From a checkpoint of a small transformer trained on Wikipedia.
Size: 13 layers, width 192, 2 heads of 96, MLP 1536 squared ReLU, vocabulary 8192, 17.5M parameters.
Architecture: RMSNorm before each block, no position embeddings, no biases in attention or MLP, untied embeddings, normalized queries and keys, ALiBi, value embeddings.
Each number is 50 + 15 x the weight over its row's rms, rounded and kept within 0 to 99. Layers, rows and columns count from 0. The size before them is the row's rms in percent of the matrix's.

# layer 2 attention value, 192x192, rms 0.0874, rows 72-95, columns 0-63
124:06 81 75 22 45 67 62 36 71 47 57 63 53 61 63 53 49 44 59 55 30 26 35 58 72 57 62 48 50 50 53 46 50 41 47 51 48 35 52 35 48 35 49 68 38 31 58 26 41 71 80 71 38 52 53 50 59 49 55 42 49 40 75 64
114:61 53 91 31 35 67 55 43 49 57 68 50 24 52 37 71 33 63 47 54 79 55 47 40 37 50 60 24 51 62 38 30 36 46 43 56 44 44 72 51 45 27 72 64 43 36 44 19 45 66 72 74 50 54 61 53 27 61 52 40 73 56 42 52
126:27 26 31 44 66 44 30 45 85 59 53 60 44 33 55 40 22 45 48 62 11 80 38 61 54 43 63 60 55 56 76 63 48 54 49 36 44 55 76 64 52 52 70 41 50 71 48 48 40 72 55 49 45 42 22 36 55 48 53 64 41 41 73 56
129:44 37 39 36 53 47 48 57 55 52 42 69 66 60 39 38 43 39 57 48 48 84 66 54 41 42 48 62 46 70 60 53 45 65 54 41 48 49 38 67 34 52 62 58 46 48 47 31 46 63 28 68 48 57 35 64 44 35 40 63 63 56 57 16
113:41 46 77 91 46 62 47 32 51 74 60 16 37 61 80 57 27 58 43 41 66 67 49 54 48 17 46 46 69 56 28 69 39 29 58 42 61 43 48 96 49 43 52 51 62 50 71 39 62 64 45 39 45 47 49 70 74 54 53 38 45 51 52 37
112:63 57 35 50 46 42 33 47 49 22 56 76 68 30 44 51 41 58 36 46 55 47 65 49 51 13 69 77 57 48 45 67 28 72 58 51 55 47 51 57 52 61 64 54 57 66 40 37 30 47 33 12 60 59 43 49 35 47 56 45 64 77 40 35
103:21 79 45 58 36 48 61 25 59 19 42 30 48 48 83 68 42 45 43 37 46 71 51 49 50 44 59 52 62 37 71 46 44 38 36 24 27 38 57 51 60 57 56 25 46 42 48 55 63 50 55 70 42 35 54 30 48 68 80 53 40 51 63 63
097:56 42 38 65 71 47 37 71 63 31 59 67 70 55 34 49 46 33 40 47 47 46 54 69 65 23 32 80 27 45 69 44 71 37 70 63 56 55 26 65 40 60 61 40 56 38 63 47 51 61 40 53 34 71 46 52 42 47 38 58 49 37 37 54
116:56 25 54 52 55 38 50 21 58 66 41 71 38 60 59 32 21 58 30 48 57 58 56 75 38 39 49 43 58 50 43 83 46 51 44 51 61 80 54 56 46 60 58 54 56 86 49 44 60 45 43 42 54 50 45 51 43 49 66 44 47 64 79 29
124:36 15 30 52 47 30 50 55 57 62 48 42 61 69 63 28 23 54 65 59 24 55 53 54 36 47 64 43 58 55 62 49 57 56 45 53 57 88 65 58 59 36 55 47 59 45 57 53 44 69 64 71 59 33 30 44 43 59 45 60 34 61 51 35
117:90 61 50 71 48 46 48 52 30 39 59 28 40 63 57 44 21 52 56 65 72 25 34 43 47 39 42 61 58 40 33 37 64 46 39 51 54 52 39 62 54 43 63 47 53 25 59 75 64 48 58 59 44 37 47 32 36 35 61 34 48 60 55 52
111:44 82 38 75 40 30 41 59 60 35 31 42 35 50 43 53 59 37 37 37 72 38 47 52 49 62 72 92 58 55 48 58 32 44 53 19 45 44 55 26 34 46 42 36 42 54 61 59 50 64 23 30 43 43 57 70 79 44 59 55 54 49 28 39
152:27 29 63 47 44 54 65 59 60 38 51 49 36 64 25 37 43 43 39 45 44 53 85 46 51 47 38 58 53 44 53 36 36 54 55 47 48 75 85 51 36 32 25 59 54 48 60 32 56 34 60 51 49 67 42 40 26 50 60 59 43 32 76 51
118:67 65 43 59 41 40 63 46 60 46 62 47 31 19 40 45 44 31 56 61 61 45 29 52 53 56 57 30 64 59 50 73 51 36 58 51 42 55 31 61 41 42 35 57 51 71 55 63 63 46 23 13 49 57 56 71 71 14 30 33 69 70 26 31
117:53 41 38 72 52 54 56 27 25 37 42 42 42 50 62 60 65 29 37 52 42 50 39 67 56 64 52 79 48 42 36 71 37 52 74 69 58 44 46 03 45 64 79 36 59 63 32 43 49 59 32 28 56 61 59 59 66 47 37 43 63 74 65 47
121:33 56 53 32 32 44 49 31 34 90 54 03 43 69 34 55 46 65 63 62 64 15 47 45 48 46 70 19 55 52 67 46 55 55 41 56 47 54 42 70 23 44 39 38 57 66 54 31 68 37 28 68 70 54 57 77 49 54 38 57 58 42 50 40
115:75 61 39 20 38 40 46 55 32 40 61 48 42 39 31 49 57 60 34 39 56 30 79 48 51 61 55 25 52 47 64 53 40 60 42 61 52 45 39 55 47 38 29 35 37 53 42 45 39 34 40 22 63 59 65 39 16 62 55 50 64 53 43 54
105:52 62 65 49 37 65 53 28 55 54 53 63 55 48 52 60 30 77 46 39 53 60 19 69 25 44 63 24 41 60 27 50 63 74 33 65 68 47 56 76 50 40 43 60 37 34 60 26 60 52 64 59 46 40 71 52 58 35 14 54 58 63 33 36
112:30 52 47 41 40 37 59 64 61 51 63 18 45 46 62 45 54 50 41 57 37 37 88 42 71 62 54 52 34 36 56 35 58 46 58 43 49 56 52 49 45 33 24 69 56 38 46 30 65 58 58 64 44 45 34 49 48 56 61 42 52 35 63 58
127:28 03 42 68 66 54 42 27 61 37 53 54 67 62 34 51 63 30 47 49 54 36 46 47 59 26 44 68 43 52 43 27 33 63 68 39 56 39 49 40 51 65 71 57 48 49 41 92 48 47 44 35 53 69 40 44 35 49 36 57 46 56 43 65
121:47 49 44 79 62 42 27 82 71 36 46 55 61 20 61 53 34 33 31 34 66 73 48 49 66 44 88 71 60 57 40 29 44 75 63 47 52 64 40 44 65 49 74 54 39 44 53 69 28 46 57 46 52 51 37 28 36 59 42 49 43 46 40 34
129:04 48 26 24 55 53 21 79 82 42 42 88 73 63 51 51 21 40 37 44 40 63 44 44 62 18 77 64 48 60 41 40 46 54 68 45 46 42 76 68 57 36 48 50 61 58 65 39 55 46 53 45 34 51 37 49 47 50 53 36 45 63 63 57
121:54 64 14 37 41 48 48 26 55 43 41 46 88 10 63 50 42 43 32 50 31 15 41 76 54 67 52 30 48 45 39 74 48 51 99 34 59 63 46 74 59 21 41 35 44 71 56 58 76 62 32 35 61 42 37 30 65 38 51 59 43 58 58 35
127:33 44 67 27 36 64 50 43 37 67 68 41 44 46 60 84 50 41 47 39 71 48 46 52 76 49 45 07 62 53 36 41 46 21 54 49 61 28 31 80 33 48 50 47 41 48 47 06 73 24 52 62 42 39 54 39 49 39 46 41 54 52 57 60
# layer 2 attention output (transposed), 192x192, rms 0.091, rows 72-95, columns 0-63
106:42 45 48 75 64 50 40 49 25 45 53 41 74 56 42 46 57 72 69 40 59 39 57 73 07 41 47 40 61 52 52 27 52 42 19 63 53 53 48 68 46 21 82 70 44 58 26 69 39 54 33 53 57 36 26 65 48 47 35 60 52 47 59 40
095:29 44 50 56 61 43 62 56 52 50 26 59 72 56 59 57 61 37 43 53 29 33 55 67 65 46 57 72 46 44 42 71 46 58 36 42 60 52 51 67 44 56 40 67 60 66 49 56 24 64 42 42 74 43 29 52 68 44 32 41 64 49 58 50
119:42 44 58 60 22 66 34 54 29 45 46 65 68 86 25 46 79 71 43 37 61 41 76 45 40 60 66 43 52 42 26 56 23 36 36 56 56 68 33 38 62 63 50 52 52 49 59 34 61 57 73 58 49 54 72 63 38 48 59 54 44 58 34 58
107:59 40 44 26 43 59 71 63 48 57 47 26 26 30 63 51 82 69 32 32 55 44 63 61 59 65 62 51 71 38 43 54 31 30 71 65 48 30 61 37 46 48 63 31 34 42 46 54 64 43 39 55 55 54 77 43 71 60 76 42 50 47 39 95
106:65 50 49 41 68 61 29 61 55 51 49 76 63 50 15 56 59 40 49 34 16 58 51 54 53 42 58 57 37 45 54 45 83 30 59 39 54 42 54 73 58 48 61 53 30 50 32 67 37 39 71 74 79 65 65 50 36 47 30 77 78 49 59 67
106:63 39 44 40 66 50 51 58 43 58 73 26 53 54 21 64 52 55 65 44 55 79 20 37 37 86 38 36 50 66 43 74 79 29 66 54 61 36 72 22 40 62 32 46 49 22 52 67 46 22 50 77 41 18 42 52 63 61 42 61 43 38 63 57
113:70 38 53 57 44 57 45 50 62 55 42 52 63 57 41 33 35 46 65 73 65 37 52 44 56 61 36 36 29 48 51 47 39 23 38 60 69 59 41 42 52 61 45 57 52 64 67 37 34 80 71 50 58 68 75 42 49 37 37 29 63 64 39 41
112:51 57 38 30 30 47 65 27 56 64 70 27 31 66 56 22 57 55 48 48 55 69 30 38 54 64 64 56 40 59 45 77 11 57 53 33 26 45 70 65 61 58 62 55 71 48 44 39 75 47 52 11 50 37 39 52 45 39 46 42 28 61 36 61
097:59 42 67 19 63 64 51 55 40 34 41 47 61 27 68 78 69 39 73 53 15 74 59 37 79 60 58 40 50 57 41 29 37 33 59 44 61 59 18 52 37 41 56 60 43 39 78 59 48 56 72 52 53 63 75 47 73 57 44 44 68 39 48 62
119:26 58 76 51 49 62 57 41 47 24 53 53 65 55 33 50 67 50 61 39 57 53 67 51 57 36 36 32 67 58 18 45 28 45 48 32 53 50 52 52 34 69 48 59 43 52 31 69 25 74 26 49 63 56 53 45 66 51 62 61 57 42 12 75
109:47 24 53 47 66 57 41 47 57 46 70 57 31 32 77 80 63 57 66 53 31 61 53 52 29 85 50 61 19 57 96 63 45 64 58 44 47 68 45 37 38 70 36 50 45 72 39 49 26 58 65 41 53 57 59 66 65 47 52 33 52 37 77 61
110:56 51 47 40 40 72 60 56 23 44 62 30 38 63 42 38 40 44 38 66 42 58 47 64 39 48 22 34 37 40 41 65 39 52 48 73 45 52 58 63 66 51 37 44 67 57 44 48 47 34 56 41 28 42 51 11 38 45 21 71 48 49 64 32
099:69 75 50 45 48 68 67 36 36 44 11 73 65 46 81 53 47 66 26 60 54 61 36 62 31 55 65 39 28 51 23 60 46 47 37 43 60 38 43 54 38 60 44 52 57 44 69 51 37 39 39 58 37 37 62 21 68 38 72 63 56 61 36 49
120:74 55 25 27 50 65 45 61 46 46 41 65 59 50 82 82 53 58 59 62 49 50 74 40 79 47 34 62 60 29 59 28 64 76 60 57 57 52 36 38 57 53 68 21 40 43 32 58 55 43 44 57 74 27 53 74 29 57 34 65 26 38 76 73
108:66 31 72 43 29 59 49 57 74 63 32 54 62 28 29 56 38 41 39 77 68 61 73 35 41 24 30 45 52 50 70 40 60 48 56 44 48 67 39 54 52 52 16 54 54 38 76 46 58 26 51 44 36 82 67 74 66 41 79 18 27 51 62 51
109:47 45 59 49 68 52 60 35 44 22 49 68 52 37 76 54 85 44 33 48 56 71 57 53 52 45 47 47 56 47 60 43 77 37 62 53 44 39 46 38 44 36 60 51 55 44 48 68 28 83 59 19 25 64 19 50 60 66 74 57 51 67 57 59
117:44 58 54 90 52 53 36 49 53 46 37 68 56 53 59 62 61 56 71 38 48 43 28 45 36 31 52 58 58 72 49 33 63 49 50 67 62 44 74 43 60 37 48 65 69 64 42 57 31 52 59 70 37 21 39 32 76 44 50 48 56 55 66 45
098:54 32 61 28 63 18 44 34 73 36 50 69 42 39 54 72 27 33 50 51 13 30 62 33 76 75 45 44 35 34 65 52 57 11 71 29 59 54 77 48 12 22 57 29 35 36 38 62 43 35 37 69 66 45 32 46 22 51 63 49 59 49 64 59
109:36 75 44 46 64 64 41 44 74 44 55 59 33 40 48 63 41 72 43 65 44 62 33 77 33 67 53 47 75 61 51 67 56 53 47 24 60 54 34 37 33 51 60 17 69 45 52 68 46 43 69 40 58 61 68 33 55 34 44 25 44 47 29 45
110:46 70 59 57 08 75 44 68 46 55 55 40 32 71 52 37 34 72 27 29 65 59 72 56 48 69 30 52 54 51 63 80 32 41 56 63 34 82 41 35 63 45 24 40 74 43 65 27 44 75 44 60 59 49 67 46 35 38 39 30 64 56 62 37
120:52 60 45 44 19 61 50 49 23 50 46 47 49 81 17 62 59 68 69 55 71 51 77 65 52 47 18 22 31 52 51 67 56 28 46 40 71 46 46 56 55 63 33 50 40 63 59 42 61 38 42 48 34 67 73 60 71 52 81 68 51 51 56 74
100:55 56 55 37 40 48 51 41 45 53 63 24 45 65 32 61 55 60 68 30 65 21 45 69 52 51 28 16 48 52 67 65 68 64 34 34 61 62 74 45 50 59 45 47 36 37 46 42 58 33 41 59 59 57 75 41 36 67 38 51 55 36 63 35
113:63 59 55 45 72 52 28 55 31 62 79 67 45 71 39 38 50 48 65 54 58 65 57 16 33 35 34 45 45 43 57 18 69 47 11 67 69 30 73 67 46 57 67 86 88 54 48 53 20 40 59 44 51 67 48 72 39 63 37 47 23 38 36 51
101:79 43 55 62 68 41 49 39 61 48 37 61 51 47 62 53 64 57 62 59 51 34 57 59 63 45 66 53 47 35 45 40 48 75 62 47 58 35 74 66 60 39 78 53 65 39 39 71 45 73 79 41 85 55 60 50 56 42 51 45 50 52 39 57
# layer 2 attention query, 192x192, rms 0.102, rows 96-126, columns 0-63
101:55 72 83 75 46 53 61 37 39 60 49 38 28 48 64 52 55 56 26 52 22 69 46 65 47 49 55 43 39 59 54 48 50 58 43 61 70 57 71 65 68 53 63 73 41 42 64 61 66 51 30 57 51 60 54 33 74 67 31 25 46 32 67 56
103:24 49 37 46 65 67 57 44 53 52 53 68 93 36 68 45 77 28 57 55 62 21 48 15 37 65 56 49 43 36 56 65 49 52 83 56 45 46 44 37 54 66 57 50 38 81 25 53 47 51 55 38 60 39 38 51 25 42 28 68 74 70 54 67
100:26 32 74 44 49 78 50 62 63 59 36 67 62 47 83 60 56 32 50 66 26 61 42 17 29 46 59 71 43 60 34 64 56 24 52 59 68 62 65 53 26 54 60 64 42 52 84 19 49 54 45 45 67 50 41 62 45 39 23 43 34 64 65 44
104:45 55 26 41 45 65 63 83 61 24 50 89 78 46 39 32 61 41 43 65 70 61 69 45 80 56 72 35 24 51 53 43 56 48 79 54 46 33 51 69 55 49 29 79 54 44 57 27 47 59 63 32 63 50 53 30 43 79 57 24 63 45 56 41
092:30 42 54 60 44 49 39 31 66 56 58 41 37 23 56 30 42 23 46 48 53 81 63 21 31 58 64 57 62 54 48 48 25 44 55 51 63 52 55 35 66 51 88 54 59 46 49 51 70 45 19 60 48 70 56 53 71 57 54 26 38 32 29 55
098:45 51 53 49 24 50 36 63 63 45 66 62 40 33 67 59 33 33 48 40 42 25 73 40 45 52 52 68 56 47 59 64 37 39 46 37 44 32 35 15 65 37 57 40 60 00 41 27 51 51 74 54 28 50 61 50 46 66 83 42 50 91 48 23
107:51 27 49 47 19 56 66 66 63 71 58 35 59 45 40 28 49 50 57 48 62 29 57 48 26 86 65 70 51 42 60 65 39 47 50 56 58 44 53 42 81 58 41 42 51 59 48 54 42 65 56 67 46 12 53 54 60 50 78 37 72 66 39 59
098:33 34 48 59 59 56 30 31 38 58 54 00 36 44 71 67 27 60 63 49 54 52 44 58 32 30 72 51 68 60 33 59 49 37 45 38 45 55 22 52 12 40 77 56 56 30 50 51 39 25 61 85 30 58 53 49 58 46 37 58 30 75 20 35
082:36 67 36 71 59 44 62 20 41 42 63 00 24 52 25 49 41 59 44 27 41 49 43 56 61 51 24 36 45 66 37 21 31 63 49 20 36 54 40 33 22 40 47 31 59 44 45 81 58 49 42 80 36 38 38 62 49 52 43 76 33 30 28 57
096:30 42 59 57 64 45 50 29 51 50 47 14 37 51 46 57 46 54 59 48 44 25 88 55 16 39 32 41 47 42 43 52 28 57 44 20 53 46 29 43 80 21 77 39 49 55 36 60 53 39 33 45 42 59 49 39 63 30 35 73 57 56 26 62
097:36 42 75 53 47 46 42 37 63 52 52 42 64 44 91 37 54 45 36 53 09 51 50 36 64 51 43 45 33 67 63 52 78 64 73 65 57 39 39 22 64 36 36 66 37 46 48 56 35 55 22 66 71 57 30 40 47 59 70 34 50 65 62 15
068:37 54 56 67 68 32 54 53 40 21 62 24 63 53 22 43 76 56 48 24 59 28 62 83 76 52 36 15 48 63 57 49 58 55 63 45 42 46 67 40 58 58 24 50 64 67 16 52 44 56 66 25 44 59 45 58 58 60 35 59 61 66 34 42
103:57 28 55 48 41 53 36 36 23 45 51 35 11 51 86 54 64 46 32 45 26 43 36 80 46 38 30 43 54 65 38 52 40 70 39 24 65 55 30 58 38 28 59 74 55 63 42 34 57 19 31 65 30 47 46 12 48 43 60 54 40 26 59 40
091:56 57 44 60 39 62 51 74 66 17 44 54 65 40 43 41 26 59 64 49 52 61 67 68 73 23 44 43 27 57 59 52 73 46 57 71 27 39 21 77 26 54 38 65 58 49 53 41 35 50 54 51 74 57 52 37 15 93 52 59 44 56 45 36
093:19 51 27 63 38 59 48 52 65 51 39 25 49 44 50 33 57 40 52 43 34 14 50 84 29 50 31 44 33 41 45 41 67 67 60 59 23 24 29 40 63 51 39 70 41 30 59 79 51 65 36 37 31 58 65 28 52 21 37 40 70 73 30 45
094:62 38 62 62 36 30 45 17 45 68 43 23 45 65 42 57 35 41 42 64 38 46 44 20 30 79 29 57 42 49 44 48 44 38 41 36 56 50 47 85 43 38 60 48 36 61 66 16 40 44 36 63 47 65 61 22 45 39 59 83 44 30 42 75
113:31 52 52 44 29 58 47 93 59 69 49 47 81 55 69 61 45 66 44 36 51 66 39 50 74 47 61 16 42 63 39 49 52 53 48 66 32 49 46 35 25 39 30 55 58 42 63 79 51 36 56 43 52 62 55 52 57 87 51 45 37 89 45 31
091:50 45 58 63 68 59 54 20 54 60 34 85 56 34 61 27 68 47 52 66 19 72 51 34 42 49 68 58 45 58 79 68 23 43 70 68 71 45 59 68 62 65 84 45 49 65 60 29 63 48 27 67 50 68 31 68 38 57 47 49 53 24 43 56
108:50 70 62 48 56 67 43 20 49 52 57 59 29 62 87 56 70 53 66 60 33 67 33 34 26 61 59 71 59 52 44 55 59 39 41 47 69 56 58 40 57 38 74 56 59 55 63 13 59 56 46 76 37 57 50 63 77 69 68 54 18 30 72 36
100:48 42 61 54 47 54 53 59 64 50 37 43 39 19 63 63 49 50 67 44 29 67 53 33 40 58 52 51 49 51 71 77 59 28 29 45 66 65 61 37 39 72 42 46 55 49 61 32 41 43 75 46 40 49 61 76 68 36 46 74 55 55 51 41
103:54 81 29 53 74 59 51 39 40 64 48 29 46 73 65 51 64 50 12 59 53 66 45 90 54 51 25 08 49 76 31 48 41 47 17 51 55 55 59 62 26 35 60 60 51 40 68 63 58 37 16 42 60 63 52 57 50 70 50 55 44 33 67 59
121:38 61 47 62 62 44 73 50 57 40 68 46 64 52 21 64 45 52 71 55 34 54 67 41 27 41 65 80 59 26 87 42 32 58 43 79 29 42 37 45 65 83 73 38 72 41 34 38 63 91 48 70 36 50 69 62 38 41 59 22 56 33 37 47
099:72 56 57 65 45 55 72 46 39 46 49 40 73 18 62 65 51 66 43 59 44 65 16 96 74 59 29 47 39 72 45 44 64 49 52 67 46 43 47 41 18 84 36 48 54 37 71 48 35 64 62 55 64 27 47 66 47 57 34 56 61 69 55 48
110:25 34 66 39 40 53 38 81 63 45 53 27 50 40 54 51 28 40 52 32 61 48 74 30 41 38 62 47 42 65 46 69 57 47 48 52 56 42 29 46 57 26 58 43 48 48 44 48 35 55 64 43 43 80 46 29 80 82 55 61 51 61 27 49
097:36 53 57 48 52 30 59 53 35 41 55 35 44 46 63 53 46 61 75 47 39 52 39 49 44 59 88 50 40 61 69 63 59 34 83 51 51 55 45 52 30 65 25 44 62 54 58 56 37 62 58 72 56 51 58 44 62 54 23 88 51 68 29 49
095:51 50 59 71 44 57 44 89 31 48 58 74 42 49 68 28 61 31 75 52 70 23 58 22 06 63 53 64 55 46 48 44 38 31 39 49 64 81 54 52 71 55 50 30 51 58 46 22 57 72 45 95 33 52 39 69 33 14 58 37 43 45 45 55
103:86 09 65 27 39 29 53 34 62 54 55 57 30 62 43 49 54 47 53 37 50 37 54 38 26 35 55 59 53 32 30 54 40 43 63 31 52 68 46 24 83 43 39 36 44 43 33 48 49 51 70 56 28 60 40 25 56 52 53 39 55 51 44 73
110:18 65 37 50 40 65 58 75 69 53 55 62 70 21 43 39 74 54 48 51 71 33 81 51 41 48 43 29 29 53 44 62 84 61 59 43 43 47 47 65 60 40 56 55 52 47 42 62 18 65 59 34 77 45 36 76 43 51 35 69 57 62 38 34
081:37 60 33 78 46 36 46 18 41 39 38 46 28 69 38 50 33 51 25 58 72 61 56 74 68 67 50 30 51 65 48 35 56 37 37 44 60 51 59 51 50 46 42 57 39 45 61 65 50 24 48 65 50 50 43 31 70 37 53 55 43 57 43 37
092:33 58 16 70 51 37 61 69 72 66 53 82 64 49 21 42 20 44 63 59 68 58 39 69 63 65 64 43 62 40 71 41 59 47 39 56 55 19 57 43 37 72 62 32 50 36 45 45 57 46 85 46 39 45 55 73 50 43 62 61 71 50 51 53
106:55 42 67 46 33 49 49 45 40 52 52 27 45 58 44 48 74 55 66 60 62 42 51 24 00 50 50 99 54 27 50 41 50 52 61 29 51 50 33 28 64 58 56 46 53 73 54 34 64 76 34 78 51 43 42 62 60 45 32 58 63 62 49 51
# layer 2 attention key, 192x192, rms 0.101, rows 96-125, columns 0-63
099:73 27 75 49 37 71 57 09 44 46 47 18 40 64 45 64 48 38 49 67 42 28 60 49 36 45 44 34 72 64 52 77 42 48 34 27 52 75 41 51 46 62 31 58 41 67 57 59 36 31 77 33 67 47 57 59 16 03 44 39 57 77 33 37
092:51 50 20 56 36 48 15 52 41 54 41 52 42 23 68 43 84 39 27 42 40 49 56 79 60 51 05 47 55 51 58 81 33 56 55 32 60 52 31 54 33 53 59 65 59 40 41 40 45 52 46 51 49 50 50 32 49 62 51 64 50 69 49 26
097:65 54 67 55 31 79 58 16 58 50 40 35 28 28 88 25 59 51 51 59 55 52 61 60 28 50 61 55 43 86 41 53 62 52 46 17 55 60 58 59 35 52 33 60 08 24 45 33 41 51 65 66 87 84 45 35 49 31 61 51 68 58 64 37
105:50 49 56 60 23 38 62 61 41 38 34 00 48 69 51 46 48 36 42 82 67 50 44 77 64 62 84 34 58 58 46 52 66 51 34 35 55 60 64 53 21 50 52 64 44 38 56 40 48 31 61 69 60 42 45 46 59 43 53 62 42 36 26 35
100:56 56 17 52 56 64 31 58 65 49 63 55 70 74 28 53 32 44 13 37 45 49 88 31 35 50 59 29 35 59 29 59 54 53 32 67 72 39 73 46 38 73 36 57 54 72 32 28 12 26 73 41 72 32 58 50 31 58 49 70 50 55 63 50
091:35 46 45 37 65 31 51 64 45 44 55 55 46 53 24 68 43 57 42 25 57 33 41 46 35 72 54 42 51 30 26 33 71 18 49 65 49 31 80 54 40 46 44 26 58 50 34 26 55 58 68 55 33 31 45 49 69 50 31 64 66 41 47 54
103:38 69 44 45 26 43 50 54 64 55 58 34 75 56 32 86 26 61 36 30 72 42 35 52 51 52 55 17 73 45 53 52 59 65 58 48 49 24 34 35 49 40 33 38 82 71 36 42 55 53 43 33 45 56 49 36 60 78 20 52 42 60 42 56
091:35 72 49 52 73 48 56 64 65 89 35 74 56 69 33 47 48 62 37 42 47 38 77 26 39 59 74 73 57 53 70 65 53 08 64 72 62 34 59 57 49 27 84 43 74 59 58 43 57 59 39 35 33 45 64 63 47 44 48 49 51 35 57 88
119:39 60 19 31 45 53 56 59 29 61 76 24 72 52 43 49 81 33 54 34 55 14 49 42 37 70 64 57 49 35 65 32 40 61 52 41 33 36 40 61 67 64 25 42 57 43 30 58 42 70 64 51 49 26 65 57 66 89 35 65 79 39 63 62
117:42 47 49 60 70 39 64 55 61 45 31 47 59 28 68 64 35 32 44 24 58 66 32 39 26 68 50 71 61 30 60 50 45 47 62 54 43 23 35 71 70 44 55 36 54 40 20 25 69 66 43 45 53 63 46 25 60 43 55 29 70 68 46 34
088:40 48 64 55 72 41 42 34 54 64 53 26 49 43 59 43 52 36 44 77 70 53 38 52 51 40 31 46 53 76 37 59 57 89 49 26 57 68 69 65 12 36 48 63 26 54 39 44 56 45 60 63 64 41 64 56 54 14 19 46 77 32 29 61
130:73 56 08 61 46 39 65 68 45 63 73 51 50 66 25 59 57 46 50 51 65 13 48 82 60 47 18 51 26 47 50 29 61 84 35 49 50 46 72 45 36 62 48 51 41 41 64 63 35 39 54 58 61 57 61 68 67 56 53 75 57 29 43 31
091:64 30 51 32 47 65 50 51 55 59 37 73 27 55 55 46 82 53 62 49 30 54 34 37 48 44 35 64 55 56 78 52 67 34 42 50 64 55 55 58 32 44 31 69 45 72 70 44 72 49 45 29 51 53 50 43 56 05 61 67 42 25 53 55
104:57 45 66 67 78 47 33 71 39 65 41 45 65 50 50 44 51 56 49 56 62 66 44 70 48 76 61 41 62 51 56 45 64 40 47 64 63 66 64 53 27 49 69 53 49 53 77 12 80 57 64 73 27 58 37 47 70 44 47 54 31 27 26 63
091:34 42 61 63 75 60 48 67 50 56 42 49 59 26 70 50 50 68 66 44 49 67 45 62 48 44 06 62 77 48 48 39 50 58 41 60 51 28 44 61 41 51 66 58 35 23 47 25 54 40 36 28 54 62 57 36 83 32 36 25 75 49 21 31
106:74 36 81 69 29 58 56 26 53 53 61 27 46 70 51 56 39 30 38 66 61 26 64 48 30 61 42 50 60 52 61 52 59 47 19 46 63 54 28 47 47 71 45 33 31 50 58 26 43 42 38 64 75 78 57 44 26 02 59 50 46 41 52 55
101:61 74 32 54 50 39 37 37 35 57 42 67 06 52 27 60 50 63 43 66 56 50 45 99 80 91 44 56 48 45 21 25 64 52 65 41 50 36 40 61 38 62 65 50 36 31 76 48 82 57 81 45 64 59 57 54 53 66 38 52 32 28 50 48
108:41 46 69 50 36 79 61 18 76 31 46 30 48 51 67 33 30 33 64 48 41 65 73 53 50 37 53 61 19 69 47 74 54 68 52 53 59 61 42 38 41 37 41 58 32 64 49 69 02 42 49 55 74 51 59 39 43 37 68 43 49 69 70 58
084:50 58 72 52 42 41 35 35 37 84 62 57 46 65 65 54 45 62 59 64 55 52 57 36 48 46 60 39 63 56 42 75 44 25 54 39 56 23 63 27 56 40 45 43 50 41 30 21 27 53 35 17 58 37 59 51 54 63 51 42 76 29 38 35
094:54 34 49 82 64 44 58 35 52 47 42 63 24 62 49 68 74 31 50 34 44 47 49 74 52 65 30 40 26 44 33 59 47 41 55 82 68 63 42 65 53 77 25 30 34 39 37 56 42 32 56 49 87 80 33 64 43 34 52 62 35 67 41 45
087:81 63 37 17 61 63 65 47 58 59 62 62 56 56 54 40 67 72 72 55 62 55 38 38 16 68 67 31 55 45 78 47 47 59 62 61 55 59 32 58 52 37 57 68 51 35 55 52 33 47 82 20 72 50 47 62 24 56 52 20 78 55 55 37
085:29 17 53 40 46 40 62 45 66 24 55 61 35 51 51 75 33 62 61 37 32 79 57 35 56 45 34 72 70 45 09 46 24 38 58 45 64 45 61 35 77 67 47 53 63 42 73 45 30 50 57 52 36 20 30 46 61 72 50 50 15 74 45 47
102:68 52 45 34 54 52 75 64 52 74 49 59 46 48 54 10 94 61 67 64 51 41 43 99 53 78 39 36 31 54 64 43 70 42 53 73 32 47 46 52 80 55 37 67 49 15 54 67 34 57 40 63 54 67 41 68 63 42 41 48 50 56 51 23
103:31 42 60 57 45 27 59 32 32 32 44 60 15 65 31 61 06 78 60 47 36 80 57 93 48 58 60 50 53 68 43 47 60 26 43 57 50 35 60 51 28 52 79 40 30 30 83 14 48 33 60 30 43 68 48 40 62 48 60 57 57 39 55 56
120:39 82 33 35 54 34 36 71 36 91 46 31 77 41 49 55 73 70 23 30 64 27 36 49 71 60 13 64 29 53 53 61 50 57 57 43 38 34 41 58 56 53 57 29 55 61 39 65 60 64 52 58 22 57 50 64 82 81 31 67 36 50 47 44
094:53 53 49 42 45 83 21 51 62 37 49 52 50 40 35 50 18 51 45 56 67 75 55 19 25 03 59 65 47 63 39 67 30 72 58 29 49 53 61 51 62 32 48 78 41 54 46 58 60 73 40 30 26 64 51 54 51 52 47 59 61 17 57 48
097:38 33 55 53 42 53 69 58 28 47 55 54 74 32 60 69 17 59 20 53 74 50 50 15 51 41 59 62 43 36 62 52 54 39 52 29 32 41 73 38 55 49 63 32 59 52 35 41 65 38 34 61 17 52 36 43 59 32 49 64 43 41 48 45
111:57 31 47 62 31 49 68 44 57 30 32 47 21 55 42 44 61 46 78 49 52 73 29 98 59 73 34 54 69 50 41 66 76 48 43 52 58 59 32 56 42 51 45 79 32 22 77 48 42 32 51 34 87 49 43 42 52 65 43 43 56 58 45 41
100:75 32 32 59 43 59 48 39 35 37 62 41 46 79 18 39 80 49 38 73 46 31 55 51 40 53 45 34 37 69 41 44 54 65 34 54 71 73 72 58 30 44 32 66 44 64 58 60 49 27 57 26 68 38 57 77 39 22 40 42 67 69 55 67
108:46 50 14 38 50 76 53 51 51 43 40 54 57 54 46 55 53 44 35 40 44 60 48 50 48 72 72 55 36 38 37 44 51 34 72 74 33 56 59 35 64 64 35 46 74 62 54 67 51 64 29 78 47 40 33 59 60 89 42 64 30 60 44 62